From a checkpoint of a small transformer trained on Wikipedia.
Architecture: LayerNorm before each block, learned and rotary positions, no biases in attention or MLP.
Each number is 128 + 24 x the weight over the matrix's rms, rounded and kept within 0 to 255. Layers, rows and columns count from 0. Numbers have three digits each.

# down: layer 10 MLP down (transposed), 1024x256, rms 0.0494, rows 175-227, columns 128-255
# up: layer 10 MLP up, 1024x256, rms 0.0493, rows 176-227, columns 128-255
down175:102090140154128110113111142131090115161141116152149161129160123144125164129125096178151107094132126136105143175150110119120136122115136116107144079105082146135089136116096141155162127104142153114161129159131154140143150160148112134146109130148158136162140131112115088129131132094112102209108135150154113126154136139099164195158137102081165119105150123132144120085119116174159104128140
up176:156140124138114143104143156093141157147119152129143153190139112113135141132142134119121120089135135118085115145144170095101152152130092140133132094145171150159108140112148108121123128169131153142082114155131154128150134138105081147169136117130152144137126118128112131116103153153112163090111109094106147113112150090117122143119148088091122146125106150100158058177107139085117130136138
down176:093111134126142106178117108157108128103125128151122133156147169170143145133164118135124099162123132092064144127119132173179124131122140129138144117162124129146140112161094089136153124083168133089135110107166126139141112115140119113138192104138084185110140121113074124130164145152125140114150175137163167130100113138079125099109156159148139110129159141120154162115145138142121177156093
up177:092144134129070149139149110103112133107144116149125123128109160139130168120116125152147120145153124156097179112113179122082156139103142142159170119153139131122127136124121149122093115065142093107146127174156096137164154116134141158098100132084130129123134126153138131158121134085122178174118128115141111153105146111100150069108115146171115130139105111151122157159119109147097127126155
down177:136140134152155183125145111156129131154126128135172110086122150109127081069114135119134118141093155116107110146138159133160149132123127103153077115129121145137128113136113098122110172116114125128139129139098086132121142117109092085127123144133108124120097117111154121115103125119136122156126144120118123105147122160169116141112123154092114129150116150152103108104132109116135115113090
up178:140098138134109097109106158088134147144135143128138087135142109132084132144135164132109117094146145132137117184128105130069124126165164089089156124135127132135142120136092134158109138115125161104125086173112166111084133109135145132102108125122160156124116130123131128109131119118095093122111150099115108142092157090112188123158111117094105125116172124121108123169098121138103137145117
down178:161134116117133158132113112101118112113112116172109099131110127111156139122142119150154132171090136088115113147127106139177088166150093119164113180100100137118123089158140142072107099132142100154134135123119102137136151142133131141112112120134113124138112102134135139165113136112103095136112153135151149132111122153136100105123100132108145144147107152109122140106138161148143069158147
up179:179112104109103094188166117121144175128101091122146132108100186140153130129128138116080105132120130132127126114099118115135127112094137141137132137111149081115149170110125131123090108116128165151140113119099103132143129147112131110149122176105176148164107102112103111129081164123108152155113117095110145131134162141115107162137130126110097138175150121110135128110120102087129134119095
down179:086124117145112152112120157129071091145131159178127101134166176114129093163142111154119131096113091115108122077171148102157133098154125095136115164147151155128128128142131101137157174161100126131119123112090088138117108143148134182138143116151101116152150134160129120144116145127130121154122117075124161162095128140149135148140145078146128110140117090122188147153141148129109115109122
up180:136129181134123088117135119094093137143144116099158103168118156125080123111130128138114125161124081102139110120119126128139140142121138131135131136136104143159148148114118163170121093150097149141094151126138166145088080146129097129170125169141181092137117101098158119126167099109073138131119177110111118114107119139135139153130104145171115108098149143131118134093111122120115118146147
down180:101088117132087104116157097116141116060153113099105120122136149111165160130097154114163175142137167131133125093108124081127086103111106133139129130179105130147147134112117122098140125118110140159116139138134148142155103104134127113128142160134110177200167144132108131122109079125138125167137104155102131136126134101151132137118125131133191135169068168108090129133172122151142175145125
up181:115133099107113129133181082111132166114179096138058125084159107087097120142153128124118125105114147114126149149122101147143139111118160111125102137179144170164160137110129132156108125116167172167105168119155145157110109143107096125114115165123138126144147138104095115130135137122122099125140086133140117141122163139128121101173131124110148117164099176113130133129101135113076103117117
down181:161137130145173148138142127085139162110116173138159143115137121129122137146126131125100145142175137105131151101165107103141093130067155124120109089137182107109122111152119104119150143122110138148092119144114141143148132100120121110179119070095104155123138128173093085115095133138124144122118149114107119157129115141135164148152111090150114127121084124143164164147129146154121106114121
up182:147103128141112145137138122162128122102095121131140093105161107121152128125110120120164119147125160117102105084144124143104163146096158178126141109149173169155144114123167106099105142122142127085149129138111138159075110115117098154136158104107142102082159120143125163109091161147147107126113124141095109131136163135108124091103145105179118115113108123141138152164121116159078097140113
down182:141127131125109131132095110077138139132149147121107125171107150133103107123115124121119152136131134162167131142103151156133094129160117101142117112101118126125121112131073136099117150112108113167126118109124143091132154164133134127108119121120137134147097123155097094148121127123117126168105127133147152121130092118142126129139140159147123100151117107185099124112134132112099151131101
up183:120089117118130117105130137154129113147129094129122152114117142150136135101116155124141131144163128113133106131127171103140107114142107147119058183155121166129136112133168133124126159129149123115120105127168119125159098111135125149112118128159141146172111138091106136154096057153140152139165116118119161158145104168155155136164093122150143121165119134165122126152111136116137148134142
down183:119095133100125155149121118082116112079123145138129109152115110153115107133117122108130157097105135129121141155130132129073109154118116122106149138151153116117171151126081116121106092098138140124127168142118132130100154138175112089080163110086140109138135106155110172137197156085104136142127128112104115104089135131081163117082153153151101127115105114121165124111120105145133117141087
up184:090098107149136113171176072080099185169103145136114104119160139122102107132107094115127131094109118111155120127142147112158129099108115104111120127127100120156163154118112200135122118160110161118131129089145159139098089146162134091099167145111131164151125115151154142121111095141086142137128090112131134105135135142108134138128088108153121149137133122123148125180106135133158147129152
down184:104158137096114118111106168094180117114142148105168125127139126093115151095132180091128091145130113152104133101081140152116148141130125140126151122113110139160116091109154143119118089116120126088180099139106121111141119125177121126151138172162134107123130140142121138110097151145128148121186128131104120103183132128094115117085125127126102110126145139118077115182177151107127139144113
up185:100167155107094103133132110134112119125160169151149124098120151137117131171120129130146112110118157146096122124115153102127081146090157139142103140119092146148111089121143119154117110133145135115155141128094103095148117131128132114130106113130127125154082094198133131145154120123079131127117140131133135105153107098100132087114127087150108168157130096126099124148135120137097168139101
down185:164103128172177125124123142151133100126137085119111134091130132123158147138141141129108115131137118134134154143146096140093157104137121140101137133152128154102141080129109089132129087110110112107131159125087099121118149106112127112125143117117151130138163152074159126114122130095135082110131064116149140161065156135160124177126149136105135165139133117132120107157127112101079130129163
up186:136123127104103085140179077110133133116151117109143104124097104146109121098148144117114142132092160129128124118144166101149160158116156134126140113083151128112136109101156144124135092112111169119116124139068131119131152115126145107148130100075121160120122102118105100104137153085133099161114142121130103148121136109122160130156115135142172080070132090128119147161107136153116130065104
down186:140140135139099143082122151155098096138148134157125157102158132104121141110123081098160140114157133121156151118099134181096133131124143142168110114127130112142063117146154123095134114089110153111115133086138111130140110168144147158136087125095140168108143135139138125145159123116166142166124073082157134136132094129174133127129129120094133139120093128118100160107123156138135123132164
up187:093116138103106136125153123142174120123098113135083126158124152128149118118153163120145153134141161178123144145152133127132118105111150108136119130121130159142077148114146104105132153108113060135114085145152133130124143074118125127091102176102120133147136111152179161162086104144107094156122117163144155120133109124114172110107110138108143152105110131147148126142117139157137140140118
down187:118163123093128136101094115115166154129134152118148105149143126105186124130119138150135118127078102068148090135134132105171152124092094136139123161131138103127156160144138127130115135165101124131159148088108113145152167087129094197112102103132121143154127133164126136158137132151112152104138141136130138107124145102115120107087102133117149115157123126122118112120129132119131131134123
up188:112149140126141106153123108115113107059129120186105127102098108122094099077144088133099125135109099116108130109144115148134160131150165163124120109095108104170087149159159114114131168091128127165111120112109140130113122133176167146131117158098148178109167153128150141124102128115092120109144140145156095132155116131095147089139121063133108133165136096157116111104120093147127118103116
down188:131126164115078108114156119147121151182158127145129136103128132144138110126108112113118118152116113123128075108196147118117115117129127122140097129115133112153155129187124102118095090189150133102117164125152160158132126098080122140084114115086121095144064150150171152162078124137126116134126130153126138146127146126133126102141146130097104107113127127102109113116190116089144138152156
up189:084151100160124118170101106097117129094168169107154158182095115140118130154130157124117119100123123150092109127188127152090137112111121117114112147087144104099144137152132088147086127056071137125144089128082083125151116138101109137064149152090118067143125106115125112113122158148131188143194149177148125118115149115091119116107142127147137169150123128059141109148132150116085125146181
down189:165084127145118124139130130115197101144120135143151125189130116140153155143120114113123078115140108119149108177114110129093120132093126127155127132110131116106131126108146078137081094113127125138121112134106124111151167123116133079116104079159113153180076158143105174127127145123154164150101134110171129128127132092165148108119119057156104091115109163111159156135124064093115132113139
up190:114134160137115138099162161138150108063149123133120101132098127119142126128078151140102161143145110132142120144081145151122142132207150097116154120048166090139163121123132134132121118162085137156149114091141156151155138121140136180116128152115149111085113093135108112135144147165123117148123093140149108117146145089176104086100152086170101125161121103103135104156090139160111150146124
down190:145119111120166165147105114136139137160128126100111143116141137123133123166131081191087128108105137143144093114131126115152150135098115154127076128138094149140098132123113134117153142079143127145108203139121112069096147179147132142072123129150129104132124156122129113164102110135135129129165201133137161168143106144121121114165085116081134128100122121097100159115163105146174121133158
up191:072156077097140137185108139132118116127123127120136178146122130116106115124119106132163160140101133125153120089158142088145124114115107078116167105156122120120121127168123142094154140169120166145134108110121122146159120133142090112148144166128120124142133130128157134111177116108167136098145115117127128132122143134133149138135135140149136132136123121127115145097136144119108125121133
down191:096139100130120153166139100132109113140201132085173100105151132100117108122133102138164138121124088158110121131140085155078121106120148182123144094122149170114118161119144129147102119096146092119150135178109126154126091163118100125113135165132121129167169096143110099136127126124100109107175106139128148133111137105120094117140109145128119110165134146154135117138082104105117134128168
up192:117151076093132130135138076146128165111136148109094157149095111123091163176160105144146189117152100154138120156175132131129168148117171124127123100141092117136158114141153111112148160152149174156090143101170094147151115106083096164121097095097123117137127115126147138153122090139132164135178146123121109104080142157109146099167179134148149134113110175128119132071122068087120125138139
down192:115090134121135110148119139127178097135106110137129121175117098111158124103118162162151110148071149143121126112159160158134103137185109155127150129126124114101115125078094155153130109130112138127149157102148185104102150157143121126166107087118152130151144081134100120119175134133113107115129104118104131121152114123097134128140098123154074089096134128143129134119165126143132125129112
up193:119122079106072158129147102125109157111119159125112104117079115125128125116117080147127172144121141127149173125129119145083133135132160132086133136168098156117161173125103134135154152135144133124137121122071155150088101138105120163147141162087094114184127085136133101087164136141140101141149142126134122094093094104164108128128105115160116141090167132161112130132154162170061131105112
down193:199111118152147120139120147156188124139110068128120103122144147138125102138094107124082080107118105119096152097145157141200096053135136101131120121063124149142138124129116127136127124119165111139159129144114114167119106135108081132124111127139077149095154129094099171131147129127120131135137126126121152126129144133137149179090138096099147102139107128074127104143165164102104131140112
up194:138183115117135140086206119114121141135143118164139107127126164160132155078130109069111141108121130141107052169098104113139127142120147146124143140139108129134142156159147106141106161127156085083127135128105141136139146100124118145138100113138074135104149130118148118157085147103172117118103078101110102154139111117117155111131133144184143106152097155147125109116094122131110176089095
down194:128071144179113110145123136139134162166129106078128126126122149103144104094133143148152094162139130123150151159125085156119132149073102132148157162135096136099142130079111117107116120107085094137118128115146107120123139143152108112161119106123147152136078138135131099160136099146114128138136154131121131099166108134208150122116099137109135114141124121165152135138138141110108117130134
up195:076126146094118129116154111097154116156097139122130144133135122147179120113157123134135085139128146152104147183116170122144133143144138165148116139123128100132114120138135111190080081098132173123139129161117120143085122098162131120141113121173095122106119124130163140154101123084110126148133121136120113164181140092121134122112114164128147141118135135128159114170132100103110165136109
down195:144094130154117198144116095164109128102129134145135131162088118116102182113104125135147126129154111152118118147163067136123175125147134112130117145147110174120140140082113119098136156149128131117110122118145122135151171115098124111127125146122138154144130134086094132137117130153147161166093130087135108109111128139108162125159139128135125132138094138136099117148121122163123124148107
up196:122129098094135167157122142128135110135100164107096167145153093140097106100114122185111166137139125102164131079092122107141081118119122114099137138143126089160167151141168125126102157138144076138137139161122150131154156110115153108117121120114148126150150118157181136114106158165117131147120146163089153138130163099132106130158153114136125099098150140112131122088151036151164101145156
down196:149144164105114153114118125107145079140144147115126166113091159149167069127089142121123126118116140133150124127171114148143123161150119143136123121146134147122108130137165144128129165138097124152105115136125119139131111122118163146112143112139128121107119163160157086090162172119105122115190152156120127116143114099138135139095115140142073150145152176133082162078136099162124108099124
up197:118133129106123137105129147150113136146122112152179102094148165140136125126148122144134130100142123089144112130141118105138109139117154100153128143124139118149108160160131128161095144137118153108171117097091145106116089112138117111140158104104138129153127123127102101127116104126147125125148140118139172172148148151091139161117131129119121125156122162123101133156133083142109111141117
down197:106154136132130071139126093110115150153127142148127106172111083127110157134130133119124130170142123116107136121109111150102118155142116143118106144121140162104131122086109124092148141114161092134108135128142138142118122149129110119139117133106147125107125140049124162121067123101093182140126124151175095093134142157125130137104113152098159150092119112142176096143131175155110126134136
up198:085106146132132168119140136135098088117082139154144118144140140137127128122127150117093087148133106117091135127109103121149117116128138078123153103127147140129117109118146133129165100150136129090179164078103188121115160118095131164127129126150091131105116080148136131164147111077100154133128086111145120169140184151142135138125183112167144142121140161114106138116103119111109125108113
down198:143141091135131116136110126113141121158125094090089130155136135137082126138113110126136101151119102143143121102208137094140109133110111111148115134130147125171131156100151187135108148129117127142094173078140136095133127104111100098133199131130077108126182101102125133112103158129122129139150122126125159115102101086172120177100101138162094091156154152114127122141134123118151112154136
up199:152130078141142159148148159130115152107100107196110111128152124107147108169114103179147152111132142095139101110105114106129159154152165143107140150135126124132162144086126076182118136090149109174163122109103134110149105078141134126139089137110130143077126124152143142133090167124129085121165112169097183099146134118077135148124134113134113143120105101103080097092145114125124114129121
down199:110111195122105135150086108130136139109099135115141128135131111106128095134139118159066143098109099128157129161170143146104137138166107132134123161101091163126079133153112119143127147133114148118118140137155106125111122177161143166127158146124148098149131156114168110149122126124132133165126095083182105126113132112158101127099147117110117100156114179149146135128130140119160125122109
up200:132168135120126162115127131120150123131132170102098100164115111115098112159176177145082157145167069141160166112111152083158099152163161087130120122105120120151141135114089102116159122109141104157079144107102145124136112137176142098102135141135136147145095134136150130114102114101129141104138134108194144118135136099106120090161141166108111118162133136117117102167153113149129128111127
down200:148085114163096159168127143113122073136141118165126103085110118107161133128101122125167101132123092172108120132104107157146121151128117144129119143118141119066145153110103142146090174161069125095108121124129123137182089162148146123130099139096141104157141122113155130099117104109152172119124110116129108129140146091107125153130174139168123148160139143108133109141128139124103151159153
up201:127118143127125118152090120134124173183119130124120167105133134122152143155138122113095136163114139146111119121121153138144138112120172141091128093129130124153151136106137144118149131136140136147129164106144091127148099142137122079139128107086145075100146091124156114108194125119115129070145107149131122131166109153120114131120093116158112118138110139123142159124174130148100177145172
down201:133122147123118082133107131118145142104131160142084125106168160139138122108122150137135112157114147114118095150097122084132153156135109130116128138124140122122107134095133141178113152112095136106105106146113147137107142113107098181118143121114134135120152131145125125117081149077122131125117132166134166135140102118128107128131143131144124161092095127088112136153094150182102160123115
up202:129161136133125130184156136146140123128137143155122136156098102137114149145142079114134106134140134134127113101178126140172149104159127155159161160109116176144139156128143141163151114101181165117159154148098096075123115153097143117081157179100117139141127109125144108111165142107173119143137106170097103148123143138125125067128156167081155136155121155115094172121141137099132133158144
down202:181120120086133129120116088115140128162127138123140100080137145068141115138165149149153138141154155145145124155130138122078117130146095135145110125155109135110113126177099116121162138157120117122115099031136140175127155118142133140139113072144137098118131143154083151134073136140119109111101152143131139113103144131118117133126133110148142124146117133126141115151139150148128103120066
up203:148096137108134112139068171124144071100146117137127115117112125133139095099145102127160107070127166150096107139152159079147159123117102120131126152105148117131084091107102144139157181066151150115117094168126092121140136121100128144124111108176138125102129103159073131150114138129131102151110098148133156141124121125122129120115147093095143120116122091095120124135144109129095097074166
down203:122102149157156135140144140118158105188122152109115143146114106127107144112151133132142161103148103089076111151125130108162131108130157114142100144155089148109100115135103143113162151090114177101139115072117171127122100147146117138084142091144128106164122168176133132156156125121122133136162146096154145145127106117118115118131132139102129126131139120167154092046118169139167090175120
up204:123131146121127142109094138148126128132143150124196159113092126140116135106150123103137121152086086138130134119134106140128124133149116154127129106097104114141097146111129106132137125135104128101157105099121153136130110133103157089115104104154119085156151132106153144136118120153120143110085136156106118104135124132121108116124109095153144116129089115143116139172126176089144141148173
down204:142108126142152116147165137149128124113128135130130094145138133140142149154154131137141136116119163129136173117181141134127144124125145104155116137147145149112144078127091161128140119178151098154117147119124102154109105098156134126113185163131128110103134106115122124118108111109097126131139112134156203110093115147120130145102147138137110160131135108108117110136128103146125137132130
up205:132142080103090155134143122142166136097099139139135113120114140087145103090132088202108100120135159132109118130117146122160135159103121160126130122128083126153157155118111088132150087085140108078129138114125120134109150128128123157117119110124133128120121143160106119137095105126104107128139104123074105158108185162118118143102141096138188076102120128137117086145116147183113165136109
down205:152125148125102130162142124118121155134154164112166122137096130135094139118146136105118135179107132160161154110137132085133140125152171172114149094140118113086126122136135135120074135125109140165123112146106151106120100119115144100130121158120119143106141086105140108142132143101109126100134120085141108139159097171188144145164107149117119163137139132148098132093152109109086116107111
up206:105129110163133149153111129113138165132100120123113101140139149095101160158117113120149091152105116121182126151137137123118117125098136095155120133116093133156106110144133156133095119139134120162115119104152083143087152134103096134090139097116069116130148120130135139137165128124148090075121143096121160166139142148115125138146125092139066135081188129168108148132126151149185095160140
down206:201098130141167133126126085135160104102106137133126151135127075155105123120135103153142144119147170167142144158154097145093150110138136125123169131075141141151157095122105081146152135162134162118103102124119148131162173097133080138079113178128120094098086135097126092113109088088128128175127119104124165148138151107120138124087143084122141118122153158135118093147111115139122135123120
up207:139158136133131117133106132138154102152126137156132120160137121108136151147149108078125157111131091133160162142159143151142116140126152117132097147119120146142132100147077131143150129114098138146113143105113124075148125156183123104102145104153111128118118107095143149146129134140127163151169090117105113166171149116130101112161128164125085078163139130151165147130139145100193139109120
down207:168150103116112160100155119108094101157112098082145150149101113118130123097129140090144155168135104150150122083156148131104128143164161158107144064122128112106114103156141079085153116130113133120171108119134102109164166128148165130145091104147129116101124158171128117086132132069122143091107133143122111115075108164176164088155136127105150119140129096112114102146167117161116122127108
up208:153124112064133141159124175165112113154135158091149109120129082115145127144157132131113131156150111090162108097095152080124145108126109123129102106156184119141124100131144125096111112169111123160105137151119146138176142135130156074151121154098158131096137140168108139151145128103150099139123133101102154113148145160138184125093176132147105142121128152131151082160066136137144115130137
down208:114158154132076152122107136067126169123140121108126132142145132097135118130161118155160092151108128161108104132084134141170154107141090139075114178122121108109117121069133137103154132088092142155142110151135143107132149099133137098137117134152122142152081094156152112153105072150130114157113139148126168120120122134116133135134100165118139136162142105166107155101153108110087138138123
up209:118133153147117129175170096129160142112160161183133126130129168098135154133171111138137102142155117098099152147131120138173111120100153155134104107152129080146117128118102145135101142101116136133088113119136129136106143140122128097065107145112134122101090136123113161149159134124113161097145118097127111131100167112131098102116116107097130072145111134116134122133129118156111134111194
down209:150097098088131152076098141175128115117117114120159157172181150147103109125119144131160165108149176143144135100152158166116127168102112184092138188105107155139090130136154182112084134136111094147176154143138117097124122144160146091156095112153146102104122135089147119133119141133101095117108142102138141167092145162124183140157148147133132134104162114120128127130082127121124158121090
up210:132104091131135130148127111132126142144111112128116151153154163119120109130117152145154103128109112133122151166131160140160149151135090116159120122158099136129115098133124130147142145113126174127082141143152118126125150105169124121145114147164093160137115172122165152150148099130146130161129122147148104124121113117159142123117119133127127106111148134143126100083101107152129132091122
down210:120111117161145093149126103090119136163123129113184120128121185151148181142136159119134112136107103124152134076155114113133165131111178111121124091120158075117141116128133126124107100126129143079136112129131143120169102136170133150122114133098151132131128088146122128131150122100086116116131114092129137092131133134119092143144148126108109100178100131091148140157135105121120138117132
up211:124151139075165138163132103116079147132127139100092153093121114148099109151090156107123122118155141090117102082152134118126158138132159061108124131116134137123168122133154099136112146093105111096151094135110132109134166135149127090134150162146109111085111111131139148084143118147123076107122102142141124139109150084090114173132114130135153164123111109145151157147127109093120125123123
down211:132138171116139182138142141100132100120135124086133192134113165141122100144133146119064190117158088147181168079133110090132120151106134192125090133112137129138131141080085089140121096096185142118138150133098164121156087127092154081143113140122134144099143166116147135138095125122149140122097142121146127116123150128071108141132149144152142070116166152152131143143108120141161124126132
up212:180110121144138157132109117139126096113158190124123196126173118150113131112159125117115132176138125083125104124132117159139108110118149157139135161139115119082128138184119053157179162089155128126156161116083119173136128111123144115094152133145105108107124113103115131104133113149133106107176143160123136109094106163113129104120108138107109131151120113100132141170131107123147109142099
down212:147165117083061169152143130142106169164144118112150154094094166120128131103136134123142128128124123180120159141135140124169092109089168132115155111172118131147132101077128129138140138107148117123132126138137120085133130114155085150080126175139134128113103105108126135132136119150111146092104143077117112161100138106149123131136150081111186107129110164125153165092088118141145114175114
up213:135092119105124135138104116146119122144121123116120146153155157128134164116119156139091123130158114085106114140131112115131163140122130126131111169105119151159152126128073132173126115082117155123117095146128110101130140124149112141128139107100139151144149097119135144132132094147152149165109107142132141132130098083113131123146102144174168142120104090116104144134158087148072082096114
down213:159146115109141119135111144089120107174133131112108109115079122162142092147106107141109135139152141163143139118126133158074157128137106139094180140125142130114070137141139113108187156158097147153139134131081118118111104115137157107138102159137172139098116128107106127150161142108056142113148122122128167149132147107114140129133121112107130103144152178135110104144092136172100154136152
up214:108074114175118148158097172094148164100142146100126133139152092092132114140154130127148132137086131079148088098108058127107132148092152117110161117128086125120142144095087186098114141122141086119134150160118108118090091112191131074122171174124111091087128143131103136126127176169102122127108111118108121145136158096153131187153134131150116107101128149169116142126119123143109138075169
down214:105161077157124086150135161225121131154192122095181153090146079135131133142140098147162103154151198087132132122124052137060132189148135124099115125163147060099087148091136170117157127131190125156138133112121149093142112108150141159106129132121162055085100185152102103133088129132158131122148136119177083120147109160151073170124143120136188110126147095150118126118133126139141110119136
up215:116128117161083146100120100147139118155090110164134116093116127154142148183100114127100132126142130097098137141116098139126096135118117148111123095151145106134089108118144111146180115163162145148097172116111169124166134147119107118099098158130105131131136119137118099142101111141144153147131125132071075131149155124153164109080158134119110133149127152096102105156109144120139150147129
down215:144110165086144162122127140156132142142144191110138153129129169092127145105075147133159114101125124169116140094088179128142147110148147126124104151174145119154170109174149144110095147110131129117178115142116104109115106131100115161170137146122159151132119116125122159131104140129118089129140104093176140176145098109149117101151118120095130156141132096157125131158134100131143135138146
up216:108114137120151149147119124135121125092121112083178074163136160119154067121121130122109147102128126133087085182145158127129183134151155121123125159132119158129093166121108073127106130127138143129109126161151132158096135121153178061138169120133134086082150165158126087162100111124133135157124100080152114092119164112159143141112138111156098079120110148139121157162099156119106120118148
down216:143135152151119133154128145121134105147112116090096129149128123139097106139136145165147164129140142161164119164110132130095136093143162158141107103147100102155178088122122095125142092123141104119131127157163090087168135118173137144119119120110069123146162135133120135134120120137113157089116154122152139078122086158133140147125063130118129127180123118116161196117167173136124151124088
up217:091154107125112127108126159142137173130147125137141124109144151081102099161148103093108121114156097160127099103130141129129126162132115134139164135127110153116136171154134127109149139129096109104136066124170147134091092116128163113130156163133139093094087167111096145119125172129148122126137136138087101162102115108160128116105116127188149119150142143105114104146139100108148147121118
down217:126159159113142141128128100126142112133092116129079106129092076140094136147118157131183110124123107116147176109111079163106111120118110142122126105163112125099165088086102151149124145104133134116144118118103164118118092140095167120128133101096156093144123105101127092111101124137146129147091161129107110116109106132124142132104150144143138157100121117111137117148103114127122143098143
up218:151091103173143139131125143117099131133133128140126196131082145114113121139151137093096185155115115112190124143122124105126104114143124140124132143106105127100123139114094152134138119117157134124140087139162123128113168130124159133109101099136112084143108138115127112106137091109127105130161146119099160135155088133129117142130117047134155139138158069112142132097119150108089123100124
down218:125155137092184112121102119083134107140128110112152088121128108180098134100100127158122128117103142104103128130152164129141182100100185154135134117142143124153161135121165132155133110114119095136143134145150144133102124080110096100166171161115104190122152146140151176137115132134117173149182129168127113150131132076166107146124130157122083132144089115109184138125153078128211109118114
up219:166144143100133132089108105150101111118164108106090137114107129123119139145113116139119160144159117133100101186129111144143125103122160131130151102119159154160104136155091129120137105107118116064067145122159140108139156103141128124145098136114135130139153126143134145155106082090132146131082152178090107137103145149154143121106141111125137102146097151130148160165120128112155111123171
down219:100118136164086118149147149073161088149119154143092177096108141154130121139103126126136120156105125094148122121119156159162153137177113176111157126161107111087136139148175129143125146136090115086121150123092146131103107131131126151127103102122122153158099112138165128151100114126144177056135136119139143119101083120144114129162144119110125125177100125165121129145121111175129159108099
up220:113118110130125115113111109151100121123147129147135146107079140099136134139111122099144085155093066129140144171110160096148120136093109148087106115144104112143099109150162138096100119090102140129130164098133095118113137074171116155177084135116108160134116128142152117230109070123112151141183104134134137102158138103131046140155090104101166134204088124080108111121131169140123151133118
down220:125100128171134122122101129111104131125118138094140156085129158137177136114124155056148096130175089118139120104122132144143140119155113171113145113133115036123078136103163118117119148084130123113131138092141121148107114117106120160135149116142106084126134118177183158135118110117074150146156129105091138137138127126106148130151081108142194070133152123151126118114134135121137130144137
up221:117131130133098150102157149159102113159170126102150069117102136128153091105133093125076094156137104104083109089190121113145136108120138104116133138106100116123159155117145171132107187084137118147129159101125170103117115090119120124154124157159104134152110140144146102141151173083115155162144123117142103138160073138114087098132111148130114124137169112113085128130098116091174157132124
down221:123105123102136155136107156128131108139117087116129125138134146115166139152136102140154141150137140090151137150112134099133097086097118136128126068122104141124120164112122099134146132133122075188187109160132139105130134146135129096137165139109134158131113144118177075166108129117114125114131116169167156124131118152125131120134121177112113102091062110104147112121137096147133174109106
up222:109103106106140089131112126116157131118187116155122169113142101109099151080143141131113130110141142120118133143093188118107134178126118155094143110089092108132133101153137113145144132080178114150135112116125160121163152125076121108156104085111156115131108105137117097138092124108096080127102113112169146150123114162077174113142168099150157145121096151092151161120138152154147143106150
down222:151150115153105165143119145099114059152151113163128097092144135176126131149160137135111139123142132114107149088137117145078125126195159124077119131114081139165114133126181129121162100123126175121089147122099084090127105113114117159147136121162111154149109181144108096172124133169146131116105081127124125157132160115130132093134150127104110167146134118133125156127147112092120168125147
up223:076142164135130120150135106071124151123131147164122127144117146095116121177169169115127173139088072087140152141102104106125122092137177137119133142104128087166151088108123123099113122087128111133093123153143156133106143103097095104078143132156138114141092119167108107108090147136134137129109112150164085109130138121134144119159120133154132111115157150088133080131121117147127159103095
down223:158125111153153096140123122156105106118164122113107129171117114134135123094110178126137109153181156124102113116120112088192133167134154133140136128147114145082130135132161136127128144139127139132120129130097128132110110109110134137172110119177141146144124110117105164122175122111123145119133131150104103134109121113157147103116094126124125140153130167146124188167141137129113119151139
up224:134085077149053148194195136139110112150120133133126117093157180115121137133123069131091100157087129119118118114151133112124144160142101106088125135138138202133119144131113078129119151146102179147138071106114101095122125153140083113125120143101118160096162139107203086142112092119151109102143099131133085111128100120094149123103113112139066150117154116123103143108194140095107136102157
down224:143140114100178099151161137080135137122115168110137175139140122107141118157114090148114126089125141117119078126083160145151141120133140100110163104146137141119126147102108139100174130141129166152068162090147127126137135130182126130143157130166138115128107149138139163143162160178128150090139139179115174157100155109125107083141120157118115140105110137166104140122117145114139139119148
up225:116071134109142171131056131128145143104164107157169120103151079119136167149170131104108081119116103138114102126098130144114142134138147161103136118177120102153145113129138123155174135096123152132153156095139118122187174084129092150067111135062106115140154166114158146137103160116100146139197063133127105131090157111106102130172151163127089154124124098097138155154169126102147124158129
down225:148087115128146138117113153135142152136137131114077142103167118147134116117111152120120134139131159117159118130109156162097136146127102171111197115106149120142125123187171161135114147120144120124106138103095119091120077150113157088130057153116095120127162147098150115131076143153142135140074121111060154150124117142144159119072116117126088151141189112148127107087112142089098100135132
up226:117098085146133150112135139164134114095125159115120122144111106050087166138100105152154130131146117084093097144126144130156129105162159112137124108145142108098126128161216104140137117151110145154141136085134128156139079085163127113157138173127098192149142101129139132135130138119105145134138110125140105130111155124163116159146101118142119142122138150099127136143125113120115164093140
down226:121153134108084136130142126079113147101145117133108131085108130121124173156153174125126121123132156102141127089103117091114156178104126098125131098158176159152109123095137108143100147146122087119093157162083152123124136118142125153133089159179159088138134131159099148140149138083150137130116123161112175137113136128101143131134109121136131138119140112085118138103129151131145097101149
up227:170127100139108128168095113102142162178151134110101165133106142161127164158087086103095101126119140146118133147090136129094157092117132106118108170185132131136095130132118141139140150149150121129100163141144110183142159140138110128091100092130123138117139088118140101157189131109088101109148132139104169120127120139161111169107095164153135107089140102117112165095137149140110175154101
down227:139130184111096122133136113097070089094140114125099117133136138120140125128130174105133114120138123114152150102092121097102107142124088111119152128136135116090107161191118111102119132162127112133114117127124125119112114156053105136125111178121091124150129189153105122129083128139139103154120136115109082164117136144110157120110151099097139113099110109094124123122116135111130127115138